config.toml
d_model = 256
n_head = 4
d_mlp = 1024
parallel_block = false
init_std_down = 0.0312
warmup_steps = 411
decay_shape = "linear"
Each number is 50 + 10 x the weight over its row's rms, rounded and kept within 0 to 99. Layers, rows and columns count from 0. The size before them is the row's rms in percent of the matrix's.

# down: layer 3 MLP down (transposed), 1024x256, rms 0.0336, rows 228-280, columns 0-63
# up: layer 3 MLP up, 1024x256, rms 0.0357, rows 229-280, columns 0-63
down228 059:51 41 49 49 46 64 49 43 29 37 36 46 64 48 52 66 59 60 50 65 39 52 57 47 45 44 47 41 64 59 32 32 60 74 54 52 47 53 57 50 53 54 49 52 35 37 49 29 56 48 37 62 32 51 55 44 42 51 62 43 46 41 61 44
up229 122:68 59 61 34 48 49 55 58 56 56 49 54 52 53 47 61 24 51 59 48 56 52 55 46 54 57 58 51 52 46 53 43 43 38 47 60 58 59 55 48 42 33 48 52 55 56 68 65 46 56 55 56 64 69 55 29 54 57 39 51 50 41 46 53
down229 132:45 41 46 53 44 38 28 51 49 44 57 41 49 43 55 44 61 49 70 39 74 60 60 68 44 32 61 59 56 30 41 31 43 52 59 57 54 44 38 66 59 53 57 57 26 65 41 47 43 49 60 27 48 55 58 49 55 57 46 43 54 50 56 51
up230 107:47 53 47 50 47 45 33 41 56 59 44 35 45 42 33 52 32 56 55 40 51 41 47 44 50 29 60 38 57 63 51 44 58 56 42 55 47 47 45 50 45 67 62 45 55 36 53 64 35 60 34 78 49 51 61 40 57 42 49 54 42 47 41 42
down230 111:58 39 47 37 68 56 65 46 45 46 55 51 49 46 49 42 50 52 55 68 65 45 39 56 52 33 53 38 53 59 37 46 59 36 48 63 50 63 47 52 24 70 52 50 54 62 64 42 57 58 57 64 50 50 65 66 52 31 53 36 46 54 57 64
up231 090:57 60 49 48 75 51 52 73 54 59 61 51 40 44 37 51 62 44 57 47 75 40 34 41 46 54 49 23 52 58 56 35 38 36 61 28 37 66 61 43 54 49 50 54 46 56 53 62 46 50 56 56 55 40 66 41 63 51 36 53 47 66 47 51
down231 086:39 35 55 67 55 29 78 42 59 51 44 49 44 51 56 33 55 72 66 30 40 46 59 40 48 64 53 41 59 37 21 34 62 51 61 48 57 43 40 46 48 46 60 50 46 49 59 60 37 26 51 53 46 57 44 51 54 73 56 42 45 65 49 56
up232 100:55 48 49 52 44 49 58 46 52 60 44 53 38 40 46 51 46 52 63 59 41 42 56 58 60 39 51 49 64 49 38 46 60 39 50 65 49 57 47 50 66 32 43 33 56 58 31 72 48 52 58 54 56 52 54 47 49 49 52 63 53 77 47 60
down232 098:47 53 25 34 46 52 59 60 45 55 61 31 51 58 43 57 58 54 44 54 60 33 48 42 45 61 63 57 43 61 46 49 49 42 58 57 53 80 56 39 56 43 43 49 48 52 64 43 51 46 68 50 34 48 36 43 46 60 64 41 52 35 48 48
up233 102:50 53 39 66 62 52 52 53 55 49 66 43 57 57 49 57 54 54 61 35 55 42 69 36 46 46 56 37 43 58 47 47 27 52 54 47 72 43 59 53 53 49 57 51 53 40 45 51 39 56 73 51 44 56 65 54 56 48 45 46 52 43 41 52
down233 097:48 38 54 59 56 46 51 47 44 45 49 43 55 69 59 67 43 21 62 53 62 56 35 46 46 41 45 54 70 35 68 54 53 62 46 39 46 56 46 42 39 67 45 40 57 68 48 67 50 55 46 60 59 68 58 53 53 42 47 42 39 52 33 46
up234 128:57 52 56 48 31 57 56 39 56 64 30 65 42 65 51 48 55 60 62 44 51 53 28 37 52 64 40 59 46 38 53 40 44 57 58 45 47 56 65 62 57 45 46 52 51 56 67 35 63 53 60 52 45 47 47 26 44 52 37 40 53 66 46 49
down234 145:39 38 55 52 50 45 47 35 49 44 38 48 51 48 43 51 48 58 44 40 52 46 45 59 48 43 55 36 60 45 53 37 60 50 62 63 54 41 67 56 57 51 60 55 57 71 65 37 59 45 49 72 48 60 37 47 52 56 57 56 47 39 45 25
up235 098:72 43 51 38 56 44 56 47 57 53 45 64 55 52 53 43 53 56 55 42 60 57 49 46 39 55 71 48 33 45 64 47 48 53 54 65 54 75 45 54 42 44 41 61 32 54 36 52 47 44 60 52 45 47 39 42 57 34 50 48 35 50 36 39
down235 106:66 37 54 61 47 51 37 38 69 50 60 46 42 59 52 43 43 46 37 41 61 65 56 48 44 58 65 67 50 44 52 47 38 45 60 46 33 57 58 42 63 30 62 52 51 66 62 56 42 49 55 61 33 70 49 34 58 48 44 55 48 40 58 55
up236 098:46 68 45 52 36 59 49 64 51 75 53 56 38 46 48 51 35 51 47 41 54 57 40 61 62 77 44 49 52 39 70 59 45 55 45 34 58 43 39 67 51 52 59 43 67 57 74 63 58 62 46 56 50 64 50 33 51 60 44 53 46 48 62 53
down236 096:41 50 47 37 65 48 47 61 53 38 44 41 44 40 37 51 46 56 52 50 49 51 45 34 55 60 37 49 54 60 57 55 39 64 42 67 46 42 46 50 54 45 36 50 55 49 57 45 50 46 51 71 49 66 60 54 51 52 58 65 44 43 61 45
up237 101:57 56 50 54 62 58 52 40 52 41 50 40 40 44 41 61 29 43 74 51 57 44 52 44 57 32 60 32 50 43 48 58 45 67 57 60 48 58 42 50 47 64 45 41 42 65 45 40 53 52 61 66 24 58 41 40 60 59 44 66 45 63 54 42
down237 099:43 47 48 44 43 47 45 71 34 50 52 42 45 33 73 64 45 53 46 55 57 43 41 44 65 61 34 60 51 36 49 47 35 51 51 60 60 58 34 58 35 37 49 51 68 54 54 67 42 46 45 59 57 42 66 57 52 36 55 50 63 54 45 53
up238 091:62 48 58 51 34 43 57 56 65 58 35 52 30 58 43 42 42 41 53 66 55 55 35 55 40 52 56 53 57 30 52 50 52 45 50 49 40 49 45 36 42 63 56 60 42 64 58 53 53 61 61 43 39 48 55 41 56 63 48 59 58 46 58 21
down238 089:53 64 54 43 54 49 52 52 38 43 55 47 62 50 61 50 59 30 48 59 53 63 50 36 48 59 44 60 46 46 68 56 44 56 58 44 50 55 56 61 31 58 35 40 45 58 53 49 43 41 50 44 45 49 49 51 38 52 48 33 47 33 39 65
up239 104:45 56 48 48 36 47 53 61 43 44 58 63 48 55 54 35 61 44 49 73 52 73 43 45 48 58 43 52 55 57 74 54 52 67 50 62 48 50 32 54 50 40 57 60 66 59 47 54 46 44 51 42 60 44 58 36 52 53 41 54 42 48 47 32
down239 107:45 57 54 35 52 44 51 54 45 58 40 46 44 47 50 58 48 51 40 58 56 42 57 36 58 58 38 43 63 60 48 54 25 56 45 61 42 52 42 40 48 64 62 50 46 47 44 43 43 54 59 51 54 68 48 55 58 42 47 68 51 49 43 53
up240 091:49 43 46 56 52 59 58 55 53 45 48 37 37 42 50 48 38 64 64 46 50 61 51 34 61 59 62 59 49 50 65 45 45 51 40 70 52 46 46 73 53 60 58 46 55 42 24 65 48 54 50 44 45 38 49 36 43 35 43 45 35 39 47 64
down240 085:45 34 38 65 51 50 40 57 47 45 45 48 65 50 64 41 67 29 54 72 43 46 48 55 61 53 49 64 47 49 51 34 43 43 54 41 36 44 40 34 54 66 63 61 42 64 54 45 47 45 41 47 41 48 55 50 57 41 37 67 43 53 48 52
up241 095:52 43 45 50 49 42 66 53 51 55 41 49 60 59 53 52 67 45 56 70 49 57 41 44 65 50 53 35 42 51 62 62 56 52 40 54 63 62 39 50 64 48 53 62 68 40 65 47 67 52 41 50 42 46 57 39 56 72 53 45 38 39 21 37
down241 093:57 43 50 66 41 62 50 49 48 48 52 57 49 51 44 51 56 36 58 40 59 49 47 32 55 58 71 53 46 40 55 48 40 51 55 57 41 51 40 45 46 75 67 37 54 46 64 66 51 49 52 44 36 53 66 45 40 32 47 61 43 49 54 58
up242 106:60 35 46 35 62 42 48 49 55 60 32 60 47 41 47 59 48 60 56 66 51 50 42 47 44 56 46 48 57 51 56 56 44 42 33 59 48 45 51 56 54 55 49 43 54 61 49 47 43 49 47 49 44 54 46 47 56 41 50 37 47 47 30 45
down242 108:49 42 37 36 69 41 39 55 50 55 39 51 55 55 70 69 64 45 46 54 48 50 46 58 53 53 42 55 42 42 35 52 46 36 48 48 51 62 57 49 62 28 62 65 44 58 75 53 61 39 43 53 40 58 53 31 44 55 47 57 56 77 41 42
up243 103:54 44 49 46 50 51 66 53 64 42 51 54 48 61 37 57 61 53 56 70 48 51 43 49 54 45 79 51 45 47 75 46 62 42 54 62 61 52 40 43 50 29 44 78 72 38 52 59 36 62 52 55 36 47 58 47 58 40 43 43 39 56 41 47
down243 111:59 59 48 51 75 47 43 60 50 44 58 58 63 48 42 33 36 66 53 54 61 56 56 41 60 61 57 55 72 49 44 28 52 48 69 50 48 66 50 40 38 52 56 41 36 58 34 62 44 42 42 60 37 52 46 50 45 41 41 32 40 40 61 51
up244 107:53 70 45 36 60 57 51 74 45 68 27 55 44 69 40 45 59 48 58 47 48 54 42 42 67 53 39 62 58 63 58 42 37 36 48 63 44 51 52 44 66 61 43 43 55 49 52 43 38 46 46 44 56 41 61 35 43 48 47 58 35 37 48 66
down244 114:43 58 41 56 30 58 38 42 37 45 60 77 64 66 47 42 54 54 57 50 33 58 43 46 59 53 41 30 41 56 63 53 46 49 41 55 45 49 42 57 53 64 61 42 66 49 56 56 29 43 45 70 55 51 52 44 49 38 45 60 51 39 68 56
up245 098:53 54 54 44 53 44 55 46 67 58 53 62 32 51 57 59 40 50 48 43 33 49 61 47 70 59 60 52 27 53 50 28 54 54 55 28 55 63 30 75 52 64 63 61 44 40 50 82 40 46 57 41 28 58 61 45 51 41 54 33 52 25 46 53
down245 093:48 50 67 57 56 37 46 47 61 60 29 36 54 48 56 33 38 35 56 49 53 56 62 35 78 49 31 43 49 55 43 53 33 49 37 47 43 31 57 43 65 56 44 44 52 42 43 33 61 41 44 63 55 63 67 19 47 39 46 68 65 53 66 60
up246 106:70 51 48 48 20 38 58 53 61 60 60 62 52 48 39 43 50 55 55 43 49 49 53 50 54 53 49 52 52 65 55 43 52 36 45 37 37 54 45 74 41 57 58 44 66 56 28 56 48 53 53 55 43 37 49 39 47 52 48 70 47 65 46 40
down246 106:37 55 61 37 54 40 60 45 39 46 52 54 37 39 70 56 28 50 48 68 48 61 66 39 67 61 68 41 53 68 54 47 61 42 38 57 65 29 42 41 54 39 33 40 49 51 59 40 47 47 46 47 41 56 68 44 43 49 27 42 34 29 63 37
up247 105:60 67 63 58 55 49 53 56 47 55 29 63 48 55 36 56 36 42 49 56 53 60 46 40 66 47 66 40 87 46 57 66 48 46 51 76 53 52 60 56 37 54 45 69 45 68 55 57 40 43 52 31 44 66 36 47 50 68 50 57 47 38 50 42
down247 103:53 60 61 55 60 35 38 51 41 33 43 26 46 68 50 53 65 51 31 62 54 54 39 64 38 49 63 57 59 47 47 34 52 39 47 57 47 50 33 54 57 44 54 52 65 47 34 50 59 56 64 41 58 45 71 58 53 49 64 50 44 49 39 43
up248 103:52 58 60 66 24 64 70 49 57 35 52 47 39 44 63 43 41 51 59 42 51 53 37 36 74 58 64 53 57 54 48 52 54 52 40 49 51 38 40 69 44 34 36 53 51 61 56 68 33 51 60 64 61 64 37 57 46 67 46 69 49 65 64 52
down248 104:50 48 54 56 43 60 55 54 51 41 52 57 52 55 36 56 54 40 39 57 62 35 66 52 53 72 41 29 43 59 47 74 39 65 47 40 60 52 50 45 47 66 42 58 45 41 64 34 50 50 44 41 41 37 46 42 47 42 68 56 53 44 53 34
up249 098:58 63 57 59 38 44 37 39 64 44 39 37 52 37 55 53 38 49 43 45 48 46 44 43 72 65 40 40 67 64 45 44 45 50 50 49 55 49 52 59 63 63 53 49 65 59 54 55 38 50 37 52 49 41 71 46 53 42 29 56 47 42 40 38
down249 093:46 57 53 62 72 53 50 25 46 35 39 24 60 58 65 61 37 57 42 40 36 45 53 43 54 49 61 47 44 43 70 40 51 48 45 52 37 53 57 55 59 50 43 58 61 39 56 57 56 60 51 57 52 61 57 39 41 52 46 52 29 38 74 42
up250 103:58 62 56 72 56 55 29 59 46 56 62 33 32 26 38 47 51 54 71 53 55 47 48 53 48 38 53 51 59 46 36 50 53 46 50 40 38 57 61 35 50 31 54 33 53 39 31 56 48 39 58 68 73 38 53 56 54 44 40 53 52 54 33 58
down250 104:46 59 37 60 51 34 55 60 42 55 49 40 52 40 33 55 62 39 68 57 55 43 67 65 62 43 56 71 73 37 30 40 63 54 56 59 47 60 41 43 48 42 44 44 55 43 51 59 36 44 49 44 43 45 52 34 50 50 61 39 51 51 35 61
up251 100:55 45 57 51 67 45 58 58 46 49 36 56 47 58 41 60 49 53 62 54 61 46 31 54 62 63 67 50 48 41 48 49 40 37 59 58 58 54 66 41 53 40 58 76 59 54 67 56 47 43 68 68 38 55 40 47 54 59 59 38 43 38 54 58
down251 100:46 55 40 57 52 45 43 64 40 75 55 47 40 56 59 58 53 41 57 49 49 54 55 58 61 38 41 63 56 39 51 45 61 51 50 55 48 65 41 51 38 48 44 44 41 45 53 55 58 52 48 28 52 34 67 39 45 57 59 64 52 62 57 53
up252 098:53 59 48 53 51 58 35 46 62 35 57 59 35 49 66 53 19 50 51 52 51 45 66 41 50 56 46 36 62 70 40 64 39 62 48 36 37 54 54 61 56 47 53 36 60 59 47 49 42 44 54 68 43 52 44 48 57 56 47 75 30 44 58 40
down252 102:38 45 40 38 46 64 28 77 45 59 39 63 60 55 54 49 56 73 66 51 64 49 66 41 48 40 49 36 47 51 27 45 54 42 48 46 48 57 50 43 52 52 50 53 46 53 59 59 66 47 46 37 55 62 58 31 52 62 50 31 46 49 50 30
up253 097:60 50 68 48 40 33 58 44 66 44 56 56 41 60 31 44 21 55 41 39 49 54 54 55 63 56 52 40 51 54 74 31 31 49 54 58 58 44 33 65 47 54 55 41 65 43 57 53 62 51 51 60 38 51 46 51 50 42 59 64 58 49 44 41
down253 099:47 48 44 49 45 55 49 47 35 57 54 46 62 57 41 67 41 54 52 46 49 45 62 55 57 36 31 53 49 53 31 57 49 54 50 35 50 54 50 38 68 43 31 51 51 48 65 41 57 56 42 67 66 57 52 26 38 52 48 72 40 41 59 46
up254 111:63 62 48 46 46 56 31 48 50 47 60 66 57 47 65 36 66 34 65 36 49 52 59 61 50 45 56 45 47 56 47 52 47 62 50 44 42 77 45 46 53 52 35 57 37 61 42 60 60 49 42 60 46 62 58 58 47 41 39 54 40 76 46 48
down254 120:45 37 57 57 51 44 50 63 53 42 36 47 38 44 38 57 44 47 42 41 64 55 37 47 52 63 47 50 44 51 75 54 52 21 42 50 55 50 46 60 68 61 37 51 54 18 52 37 54 54 69 33 51 53 38 31 50 51 42 54 60 42 64 43
up255 097:71 55 44 37 55 31 46 56 40 51 79 38 52 38 52 42 54 35 70 42 44 54 36 51 36 66 63 29 54 48 54 46 42 55 53 48 31 58 49 56 52 66 55 55 41 61 40 44 35 39 53 56 50 47 73 37 47 51 40 40 48 47 50 38
down255 096:42 57 51 54 26 53 43 46 38 41 58 47 48 56 50 52 71 49 47 51 40 55 45 69 52 65 58 64 63 55 43 51 76 34 46 50 48 50 50 49 48 61 60 58 54 52 39 45 44 61 74 52 55 48 37 53 50 66 44 39 40 34 45 61
up256 092:62 63 52 55 65 38 55 61 43 58 46 67 32 45 38 39 40 54 59 32 56 60 45 62 65 70 46 41 68 35 50 41 50 38 54 43 44 56 59 57 45 57 67 60 61 62 46 59 61 46 54 49 30 34 56 42 46 41 51 60 44 56 55 52
down256 089:58 45 48 56 42 38 25 51 43 46 44 44 61 52 34 50 78 62 38 55 63 45 31 50 61 61 62 59 55 47 47 47 53 48 47 55 40 63 61 37 53 53 47 63 49 58 45 36 44 49 67 48 34 37 47 42 40 70 52 40 43 63 70 72
up257 090:51 68 41 37 60 54 66 54 51 47 37 52 40 39 49 35 39 37 59 47 57 46 48 45 47 51 48 58 45 70 57 51 55 47 42 63 57 62 54 52 58 54 46 38 37 48 55 59 64 59 60 55 58 38 40 46 44 40 38 58 41 56 50 49
down257 089:50 44 49 74 40 45 35 50 48 55 55 49 43 55 76 47 50 54 57 35 58 50 39 60 62 55 62 44 50 34 49 48 52 43 41 59 60 54 47 32 68 60 41 40 55 37 61 36 43 40 56 55 45 52 43 46 53 53 36 49 44 47 51 30
up258 112:60 62 45 48 65 65 48 42 52 57 40 49 43 50 47 32 55 57 56 29 47 39 40 40 42 57 57 46 58 62 55 39 52 53 55 50 58 53 55 44 57 28 42 58 42 44 52 30 57 57 58 68 43 58 53 40 61 31 27 48 46 51 39 54
down258 116:52 55 40 54 39 47 68 56 51 28 46 49 29 56 36 45 43 58 48 57 47 56 58 46 66 55 60 38 65 35 54 56 60 57 53 40 35 52 38 44 41 68 36 21 62 60 32 47 45 57 53 54 39 69 44 56 43 48 58 49 43 36 50 50
up259 093:47 48 47 74 43 48 45 49 82 50 38 37 25 53 58 53 47 48 49 42 45 55 47 44 43 60 54 53 47 47 53 49 33 55 48 49 46 62 47 58 43 48 53 62 54 53 67 52 54 57 61 60 34 50 51 30 58 58 54 47 45 33 45 46
down259 094:75 37 44 42 57 55 59 57 23 41 73 57 60 50 46 39 50 42 44 56 48 30 59 45 55 47 60 44 46 45 60 40 54 49 44 43 58 53 49 57 48 41 65 51 58 43 32 41 61 47 43 61 60 52 48 67 56 41 56 53 38 40 29 49
up260 092:45 67 44 46 47 37 59 56 42 49 33 59 45 54 49 48 33 50 66 53 45 50 46 38 43 60 43 55 29 21 66 56 41 42 41 44 49 57 61 54 26 52 74 64 49 43 59 52 40 59 60 57 62 47 56 56 55 47 44 59 50 56 46 39
down260 092:70 42 59 59 47 48 67 57 42 61 54 55 54 68 33 46 49 42 58 42 47 47 49 56 41 54 46 44 62 40 49 49 56 51 51 46 44 65 51 47 56 43 50 40 59 49 24 47 47 49 54 51 45 44 49 58 45 62 51 58 34 38 41 49
up261 100:56 71 59 51 38 41 58 42 59 51 39 55 51 39 53 39 40 25 49 41 59 55 49 31 47 46 49 53 44 44 61 62 47 68 49 48 56 44 47 49 52 56 47 51 54 51 41 57 44 51 56 72 40 55 45 47 45 55 56 53 41 82 50 48
down261 099:37 45 45 60 50 62 50 43 59 73 31 42 28 44 61 52 43 49 63 51 42 42 49 63 62 51 40 49 51 42 35 35 41 49 45 40 53 47 60 58 52 51 46 52 51 62 51 33 39 58 50 31 46 50 48 66 42 53 60 37 46 41 66 55
up262 104:49 54 53 42 37 40 39 55 47 43 61 49 38 51 57 48 49 39 64 55 50 73 40 55 75 35 59 41 73 43 48 70 42 45 60 37 50 44 42 50 39 50 47 59 40 55 74 46 41 43 71 45 67 67 52 59 68 50 46 55 58 50 49 47
down262 104:54 34 54 50 39 41 44 48 55 44 38 48 46 49 63 77 51 55 51 45 35 67 60 53 60 40 48 54 59 59 61 42 47 62 56 52 61 56 60 48 54 52 29 48 52 62 66 57 56 53 59 47 70 25 54 43 50 59 45 48 48 35 66 70
up263 107:85 50 38 38 59 36 52 67 53 46 41 74 45 58 29 43 44 46 56 46 34 51 38 43 63 57 52 40 47 51 45 50 38 52 40 65 43 59 48 47 50 59 32 56 59 51 44 83 60 50 39 40 62 46 58 47 57 36 58 48 48 45 49 32
down263 111:37 35 36 38 53 63 38 34 54 37 51 48 46 43 70 57 46 44 62 41 64 55 55 44 40 45 65 46 55 28 42 60 40 56 35 56 37 64 51 30 55 48 46 53 58 60 59 51 51 38 62 44 37 70 61 50 52 53 56 35 58 46 55 58
up264 098:64 46 40 49 49 56 61 59 48 45 49 58 50 49 69 46 63 39 55 48 64 58 56 35 42 45 50 46 57 40 62 76 51 53 37 65 57 52 41 53 45 58 37 48 61 66 51 66 67 46 35 46 63 48 35 47 51 63 59 40 44 51 19 63
down264 099:52 57 61 56 48 46 54 42 50 39 27 59 51 45 46 65 55 54 45 47 66 56 52 52 67 49 45 56 55 38 55 59 51 54 43 39 52 49 47 72 26 58 64 49 52 71 59 53 42 65 55 47 55 65 56 44 40 37 27 50 47 27 49 72
up265 093:62 50 57 52 53 41 48 51 64 43 48 68 46 58 45 53 76 49 50 39 32 49 25 47 53 56 42 59 32 41 60 73 49 42 62 71 55 50 52 53 45 54 20 56 58 61 48 47 56 57 51 58 43 50 52 42 54 39 58 47 43 52 45 62
down265 089:49 51 54 59 53 38 50 63 43 47 52 27 56 55 59 45 39 69 53 32 44 68 55 52 37 44 71 63 59 68 43 62 58 53 41 46 48 34 31 49 58 49 45 50 44 52 44 63 40 42 37 54 58 31 54 49 37 55 57 38 51 56 56 45
up266 096:54 44 63 50 25 56 53 60 65 47 43 47 48 21 46 40 44 48 48 55 68 55 46 42 52 33 73 54 58 64 56 59 53 56 54 45 60 55 48 54 55 39 50 47 39 59 62 38 32 57 90 50 49 58 35 48 54 67 32 52 44 45 38 36
down266 089:48 59 61 70 50 59 58 50 43 46 60 42 50 45 66 49 57 55 63 64 45 51 37 55 40 50 50 59 51 50 42 71 48 43 61 59 57 65 60 31 37 75 59 62 43 48 72 54 69 47 63 34 56 48 49 51 48 32 53 35 44 42 56 20
up267 092:50 51 52 54 45 36 57 52 58 47 32 48 39 50 56 52 44 58 52 37 54 55 53 57 48 59 55 45 51 49 68 59 45 58 56 43 62 41 50 62 50 57 55 53 45 77 61 39 45 54 39 59 42 44 40 52 57 69 67 52 36 40 33 26
down267 088:59 59 29 46 46 69 61 72 56 57 58 43 57 45 44 53 59 44 51 64 55 43 39 47 55 59 56 32 63 62 43 43 23 51 56 55 35 60 48 51 61 59 63 54 42 38 38 63 61 52 45 46 63 50 52 30 34 46 45 62 53 45 60 47
up268 099:48 51 54 53 43 47 66 34 64 42 53 51 41 70 32 52 49 41 59 54 38 60 45 58 56 62 42 50 54 38 71 47 36 39 60 46 56 52 63 56 36 44 38 64 41 60 54 62 46 61 51 34 35 42 58 45 53 58 63 46 60 70 49 35
down268 100:49 36 54 55 56 51 44 41 52 41 53 53 59 45 73 39 62 41 41 70 52 44 32 43 44 52 53 58 52 69 54 56 43 67 50 40 61 42 35 56 50 50 62 58 52 48 51 36 34 33 50 54 56 31 51 48 57 54 36 57 44 42 37 53
up269 101:59 57 57 39 44 33 59 50 58 28 55 49 31 47 46 43 38 53 57 42 49 72 40 45 44 49 63 52 62 50 63 63 49 40 63 59 41 51 62 48 41 51 51 48 31 46 47 50 66 45 58 43 50 67 40 46 46 58 41 55 29 63 50 47
down269 104:32 48 49 55 51 51 63 47 46 52 41 46 46 49 63 42 63 52 44 40 48 61 38 63 64 60 65 65 56 37 38 51 44 63 49 67 54 36 50 54 72 61 36 60 46 61 46 66 54 47 39 53 70 58 51 49 56 42 61 31 53 53 66 34
up270 096:61 69 51 55 57 61 39 58 44 63 54 49 46 51 53 50 49 40 56 57 65 55 51 45 59 44 35 43 55 37 57 47 41 47 48 25 16 61 52 45 51 40 54 35 53 56 53 57 61 42 50 55 51 54 66 37 58 35 44 58 45 68 21 53
down270 099:53 44 67 52 49 41 56 39 56 57 61 67 39 46 46 61 63 50 51 49 54 53 33 48 56 51 57 65 67 55 59 50 47 43 57 51 50 48 53 60 40 60 63 43 40 52 39 43 57 41 57 43 43 34 56 54 44 46 43 59 59 45 51 30
up271 105:52 49 48 59 46 51 61 53 47 56 57 37 55 47 37 57 52 58 66 44 37 48 46 42 53 64 35 59 47 42 47 29 39 57 49 65 53 52 34 52 57 43 38 44 49 64 43 55 43 39 27 55 63 25 52 36 52 39 53 42 56 43 37 56
down271 105:42 50 66 42 38 56 31 25 41 58 66 53 65 52 77 49 44 63 60 61 53 50 59 50 45 38 47 39 46 39 56 54 35 50 36 52 45 59 54 46 52 38 56 48 46 70 53 59 68 53 73 42 67 58 58 42 50 54 39 43 58 52 32 43
up272 095:66 48 57 36 49 50 58 42 50 49 57 52 35 61 51 45 39 59 43 47 51 55 43 29 53 46 43 40 58 51 52 45 55 56 48 58 53 49 42 53 51 45 54 33 60 64 50 71 47 40 43 59 36 41 60 52 58 50 71 40 47 67 35 39
down272 094:51 59 42 60 62 62 51 43 59 61 46 56 70 49 38 38 45 49 43 47 46 43 37 62 38 62 68 47 64 60 57 30 49 61 59 59 44 37 51 46 49 52 50 60 55 54 50 36 55 35 57 44 48 58 38 25 47 42 43 56 52 58 45 58
up273 106:43 58 55 42 48 46 39 62 76 45 39 52 58 48 68 50 48 55 50 50 50 43 37 50 54 44 53 46 40 60 64 61 44 52 52 48 74 65 63 46 55 35 38 62 66 48 42 54 61 59 53 60 38 64 36 52 49 41 28 36 47 49 56 37
down273 111:54 40 55 61 60 50 42 62 36 62 54 62 49 48 71 55 57 55 46 41 36 40 27 34 44 50 55 54 43 45 32 49 54 61 49 58 62 50 56 54 52 34 53 62 48 52 64 48 66 33 61 30 45 64 53 57 49 40 72 29 49 59 43 48
up274 098:47 57 60 57 55 58 40 44 40 32 29 61 55 43 49 34 38 55 58 45 50 59 78 41 34 59 62 34 50 58 43 50 38 53 32 47 63 53 59 47 50 46 50 47 42 43 51 41 35 48 73 45 53 59 45 59 47 62 48 50 46 35 52 58
down274 091:58 54 55 46 48 49 60 41 43 59 67 50 49 43 55 50 58 40 63 66 45 46 50 58 52 46 37 50 60 47 62 40 53 62 40 58 43 42 50 42 45 53 23 52 52 54 43 40 55 42 63 36 59 57 76 52 45 56 55 54 41 62 43 45
up275 097:46 43 56 57 44 56 59 54 63 57 45 47 56 41 69 53 43 50 46 63 49 44 52 49 45 36 60 49 39 44 48 51 31 56 60 68 32 78 51 65 62 44 37 45 41 64 44 40 36 35 71 52 41 45 46 45 51 50 55 48 44 49 52 46
down275 094:36 39 58 51 59 50 67 29 40 52 48 60 41 32 66 53 48 44 62 43 40 48 54 42 45 44 53 48 54 43 53 50 57 50 49 48 62 69 44 62 52 55 46 38 34 44 45 50 56 48 50 29 53 44 51 54 45 67 45 58 47 68 47 59
up276 102:59 48 57 48 42 55 42 39 64 58 51 58 55 34 50 61 36 45 69 40 62 54 57 46 42 52 50 44 40 48 39 38 43 42 48 50 47 56 38 43 53 61 42 47 51 62 43 49 55 44 52 69 39 65 50 31 44 52 48 56 47 44 52 59
down276 105:54 51 55 40 51 33 61 68 57 32 52 42 57 63 49 41 50 60 64 38 47 64 65 51 39 67 54 62 54 58 59 40 44 33 41 55 35 39 47 59 46 52 61 43 52 49 53 50 50 71 52 32 54 66 56 26 47 51 40 73 35 50 60 52
up277 119:71 37 37 33 38 55 56 45 38 59 49 76 51 46 48 44 52 57 52 50 60 58 40 33 41 49 48 49 72 52 62 40 32 43 59 55 34 54 29 60 60 32 68 50 68 69 46 56 52 57 50 54 51 45 60 52 54 51 39 47 41 55 46 33
down277 128:55 32 45 43 51 42 47 38 58 44 53 42 55 51 59 77 58 54 57 54 43 40 55 62 35 51 40 46 50 58 54 39 52 23 58 38 44 48 50 58 41 49 42 44 54 47 38 43 53 40 40 31 32 30 70 48 46 43 50 39 65 34 59 41
up278 105:65 43 35 49 53 34 41 45 54 64 48 51 46 55 52 56 49 46 54 40 53 68 63 43 48 54 61 53 60 33 57 47 56 58 62 49 40 65 49 53 52 55 60 57 29 52 48 71 57 34 57 37 45 51 54 31 53 60 49 43 48 63 52 41
down278 106:53 62 53 64 33 50 52 52 45 42 60 52 35 44 51 34 49 56 65 47 45 53 46 31 63 58 51 48 40 51 47 57 52 48 61 47 56 54 51 51 38 40 61 46 54 49 43 28 45 49 42 73 68 48 47 47 51 14 35 51 46 44 59 50
up279 099:69 45 45 40 64 44 44 64 51 56 60 64 48 47 51 63 62 61 61 62 44 56 47 59 63 47 38 42 56 42 51 37 41 60 48 58 26 64 48 50 39 42 58 47 52 35 37 66 51 49 57 57 45 36 57 44 44 36 60 54 37 48 43 31
down279 108:53 62 47 49 67 53 50 30 50 55 37 47 32 50 39 66 56 44 58 56 58 70 39 49 46 65 61 48 38 54 65 43 33 49 46 49 63 43 59 62 63 55 35 52 47 57 36 58 64 49 66 39 42 53 57 50 56 39 53 44 55 45 49 49
up280 103:50 62 50 42 52 29 43 40 40 66 48 48 49 45 35 52 54 34 47 55 39 50 31 57 50 54 48 49 60 31 54 74 37 43 51 62 45 43 39 45 38 41 44 46 54 61 44 63 49 33 44 58 56 55 44 54 59 27 61 60 47 61 35 34
down280 105:43 43 48 41 69 64 58 48 56 55 43 59 62 61 51 61 46 53 46 45 34 45 61 57 44 37 47 47 59 44 58 27 51 61 44 51 56 33 58 64 43 54 49 38 40 69 50 73 59 38 47 41 61 42 49 50 58 60 54 52 44 47 58 52